Part of a small language model's weights: RMSNorm before each block, tied embeddings.
Each number is 128 + 32 x the weight over its row's rms, rounded and kept within 0 to 255. Layers, rows and columns count from 0. Numbers have three digits each. The size before them is the row's rms in percent of the matrix's.

# layer 17 attention query, 64x64, rms 0.192, rows 0-63, columns 0-63
123:085100162140131219124100118099085135114110125086121155105056142104124117137116162148069142183125123050173141141142099135161128100093107145199122147132123205083152147139150121152100094118118134
102:110141101153108086124086091124155121150119147187152111123139113149186219129119178057094179131113149117170104153162138172062175180138127145147132154146120151160158136098134132069129100111129078
098:107107073112078109169130165172094104125111127199072121084133137120129143148125140107174131121104092194098160066132084163150079045065103151157129103082144138145151121148125097119133157126130152
103:143102106117140129169092131110078126159123131127173109170092077133155112145123132147152137055156157145150030156143178130131064162114179088140168110122093166082083102171170163128124136103116157
097:195129147074130147106073145183144111106172104107109123140139105180175140110143153101194152137144130120168063093114133138125112130120122134118132099160137166156149196125097102200129044105165139
111:139132137176149063191175100122186079068137164120116164084140184150131133096093085136088075169140168103147148143110154091126133154157165129167136102117127134133082087140144094169151086088153151
110:133172074128201107146096128138139099141171160142089101057111126132132153139112173164121128118163129110139107160121181118170083148156203136147122097172104111130146106076083140151144063061157146
108:129142098115099065190151163139124092100158167104115188127170139116107115049119122136127131172077118163127172130076147152136107142106130152102195059121118126078177108184110147134081120100111120
099:112128126125105119135121128124124125130097147119173091092159169097149124095153125135089177097145122108135114186191125107110050157130071102209125139134147081144127166149158138148141135172116240
117:104116155128059137112092195081193158105112079156128081104096084189132098124157132136144119141129081135173083174145100121109184161098136158106129172162123147124175129169134172119083164152119122
093:100073141124094176057080096055140153099128082139142112119105173136074163163143161086115159083125122100122157141144105154161099149124142139167155151172049138172160112149166107088090123130130135
102:065092175136094100122082164156156145139125146097074154135135166129157145147102150132134116119159160119133153127110162101130098130111156200153200153117133087161170163178126107132115061119113031
119:076121113081106118101143133121136116100136080168144139146115168089097172132156115086114146106167151116153067175147157164153102147144118139075173108137087155142071112142175182123135149149139019
088:129154121120142067168151177108161057148142129099065142125065119134152117115092155098136129105094137082104119079095112102124098130149139126059126150132080091125158110089168182154091064131075100
107:147135093140086113159097122126086106125109145111130135125117135099092142121074044106155152169118129157120214202065104069096107113124112181093102155127124121149155138183139103166106156120129184
094:134114167157145100122087097095117117154168149187163086124075170115135112107160104161068142182109123158196104184143162126092142167145121088129086128072138073134100152195101118100107085141131120
085:180109123152158177136166146160150166097086170165060116190130157138186099165151123122067143185109097146139160085067154125157131127171109125162195135104103126172110101151116154114109116105153124
101:108120131140094174121129154087104105152114063157114099123131115123091141134148105119121112098129175140134142102155079120095102136147161084050196104147156148145069132122144190089108129211054105
107:122172093135109084171165110162104101155148138094078126145152122063121118138071156117120107126178135153205117143079172141118145156156112134046168068087132143127113085109088119177110118163112150
087:132155085123116139173186160094117101074182098103174194173118058138148130150131179126127156135103117106126143097192120085147153145181091160109111133120120151136120155168145074143167143086092086
087:117118116123125083197133120190132161135153138139140166141134235129154104110134130119142072128116110121162112092123122085132142162076171202138160106088168197117135137116111151135133074094178143
093:158148179117099137061093111076115086128076150156185099111131161085120122174159109094176166190109069127115098131146115122114154158091139161205149144118172122143158171136115086101169120131106134
100:146159152092099178217097147104151117162126116082179117145110106073089146156147132087148123152107129128125082150161122116106146144119124081205088114077082118182163137150160153150089107152148077
110:116055177111169154089108102179114121119112059106073163146140085091128121142082131083119128125127131099149143099144130142181086174143143127171146112132161140191159129114127145138043111105193133
117:134132095167110122098102164123093131156128208112088154155111122104180182123098167133158097088114124157114138137148167148125121088118221130154080096093154064089109137109128168175089165162112100
095:055118150129122118145089120118120123170124084128168137114097181109128074126163144155105176168128085137162131109149110145135090177142208097155161175128154114154086183210124112113103080136156155
094:171088109089053105135202124128050117138127169144126101076100142112117125124136114212092080101184169137127131127117107151121152136120125109135096151141123106150144191114157111121184144191104150
103:167094114193170139128084155106190184134119122093160103101104115132118082144084077162141114073156173100135211121105111099133130130160103144172172096166172154115124128172141154161084111121121100
098:065155116127085155158140161149118140145105122170172153121127121087106067121059064100126108136082104147135159106068179153127137076098085104162163147190096147148098157129110100145089163163105111
104:079083127106132110165130148078129114137114043162158212111144159111111104117153108128128174101140102159132171124127125207174110139102166083107135150072120078115126104183099168145142109124086145
104:147126195118146134120137096093172168189227160116145114089142077146129110179181107094132152126121117030134121137144122163130102120137138142048124132112136132137098132095137165091144095139153116
101:148127140146103151127063158142157138077189115144087094089110156134130129193051176061147118114146170148147135157091118143131143162151159149193075147172099121110103125121088132095144074160145112
099:120145136170085141075055159119147167100106123112167099171079094151128049120095126106117071130160125146125086133112103130092126056103110137155101165128075145084112142100145152149153203132100144
114:136092105129092146133127151119105140153116095141122159136124085046075125128090147106147112076140170145109156106096160159152119107181154134059217110134123149106085118139114181172057135135081099
092:114179159134101136153176134114137126086022086121152132144124169114094107063065066190075117156107158183118170102137107146141127084113142141122175126135142089144150130173131120139158114142123146
084:146127127164126082098143125174142184125143193101109158167148116077169192103091118145104081126139129124139126123110169100125133119171200145158129073085136199125113112105127074120085160076140173
097:165183148090148152143065149136157072149123100139136100128136069120141167130098178139115176076104096130109077102120176141052152142148139109080124128124093121140071146099173124128185133061133142
093:140204093139108154151079135114132136143114135124078121158149156131050108134125093059097122150146123124115121133168168118149091139149146163170181067179096142139102120192155117176123166069144090
085:111120157108118163093156142150150077131116108095104202119156106168106121115160132118065165172167137065163148147054165112186162106116133134192098067178114153115142118101131111144094161124112097
091:175181156107102141144183055199127102133154078115105105130134085149105069136143138128130130075097118111147111083147130105141133117111093150055140098100200146105108136096110132147162147097191164
086:145103189119129163063123148157143145182106136152106118106166141075106133165164161128152163168131136165080047106107142090086136122135196128164148119128159102164135178125119133123111077156204122
104:160144101097084100143147137140176116093108158205111162139168139117101131150160062152158109179124075118067130096108080091096130113114101187084116154097152149188167150125156126104181143100147147
099:123096125173142147173135081145141141126141156149173069119116109151131144169133081079116159097119186140197166131058092162070157116085105070116091127143087153128121080132111152150078176127123152
095:064082132113083189092082176154145128083116083181084116166139085153095101176101118107146140107116124128154144111142144138170177162084129115110206111139117158114138161144179115095128142142185154
120:147135101110169100212150119174095137127081141138128185093158172067115096101118092162124093159101112166120205069087114117110116124110138106184170103073131138106099124143131103174157133126160142
087:153194131117102131187191135141105093101132160108128127142136029101133093152105094096187108162117131117136099160168152154121159175173143149096041117154112113107105120114166131136127188139113124
110:211145123136168095086186108138141114108142164107173127188157090179143128102120128164146109071159184138088108089116173135128159101141160102042134108084135160112125122097161136142162169149131117
112:151145071130154053191150104130179115133142140158092079152150122121114123178107127138130079078129150154102082164137117147152111120171191110083082064110121070106126068108101152100140145159150124
093:130169116117149121134181126112092139143113114098198125147145133115135130120196125137134168109162164074108061086143093162139078158165192132172121122132106158096097131055182123096153146096172176
097:144151139159160129099108120135162137124154127165148151127109133108161193141129100058056096104130149092113104120177140084117119181129137155173159142098106129141196154074176195097091113125192095
096:186087169120144128117146120079133092147110153133103062053118143150176159151115215135101117114153135095165130164129112141071152150142125145135100191136115192081133151098094121111188099120134114
105:117094091101156147102154111147129156135086163106066133160132087127127126140103127132107082111109136181059175089164108102124121082111122128148097174216121117094154150135165120098147234123119140
098:135149114117122125085100144109023126153095131127146164191160086047158174116156162130149135109114113152129140145140117150115097102087104089137185111078145138106119070107199151141137149173130152
111:100083126180140181186131123102105101075118126138125124103120147110074076123090178144125164109120082098111169125104140122179033072135180114113148121085125119132158124185122099157088138096122160
086:072109127118143113123132136138129110155078138093179127148156111096096136091136101170139099141155134112117050159164127089115065148102065105082138116110166159098126205158175148114136157187097069
103:157123146175160117115059074155128141124140180116113139111130107138140105110125105219087107145150155075151143116136141092153165136142119141206106151139168129099113156146170110136148092085200199
102:119172159100112128121123164159166159110091172097112107147159122155117145127121130153127113190075133086107175105126118095090121107122106152110132121127177111126201122073093082069060141074183070
094:156170120144111054181132129153174102115119123143148059108144151115083150104148117157087065185114137160097142138144131057079180115143069066160149131155121148173149103144123161130153143132119165
113:167135079111170120121145133150057105142126114071098161136166138136133138109066191115165093089108157161112144066079182078138113128081100171146098148095125091125143111142114122213137097128125132
083:128124186140123137091153162177124217120129086114141096149132117079109139188165123140131055096151101144153102049139147177172159143173156118124111115149126110131121169123156191150131128170081124
100:125191109144103128179144169143144105159134147158127073067147129141127085144195102163102061106178103160147101106126169137069117126098127158162137111161132147105153108129146082113148175128088209
091:150070111075178142122167077095088155131114128091121119140110173113120069156081099145125125151148083138139085152113116142118124194160105059078123127119162117132137086117117146070111088152107210
087:140116082160109126133140098111111121120122173173147192117115144170219117166065161129162163141147172153124129083141161113122097140121173107167158071104141100117129154170057122123115123134051106
085:202111171075089181103127110155132169094162087162175114099143130126097116144152104140169157160165139102065160132172125138178087116122103101189112108124142094143115148124075081135160129070130167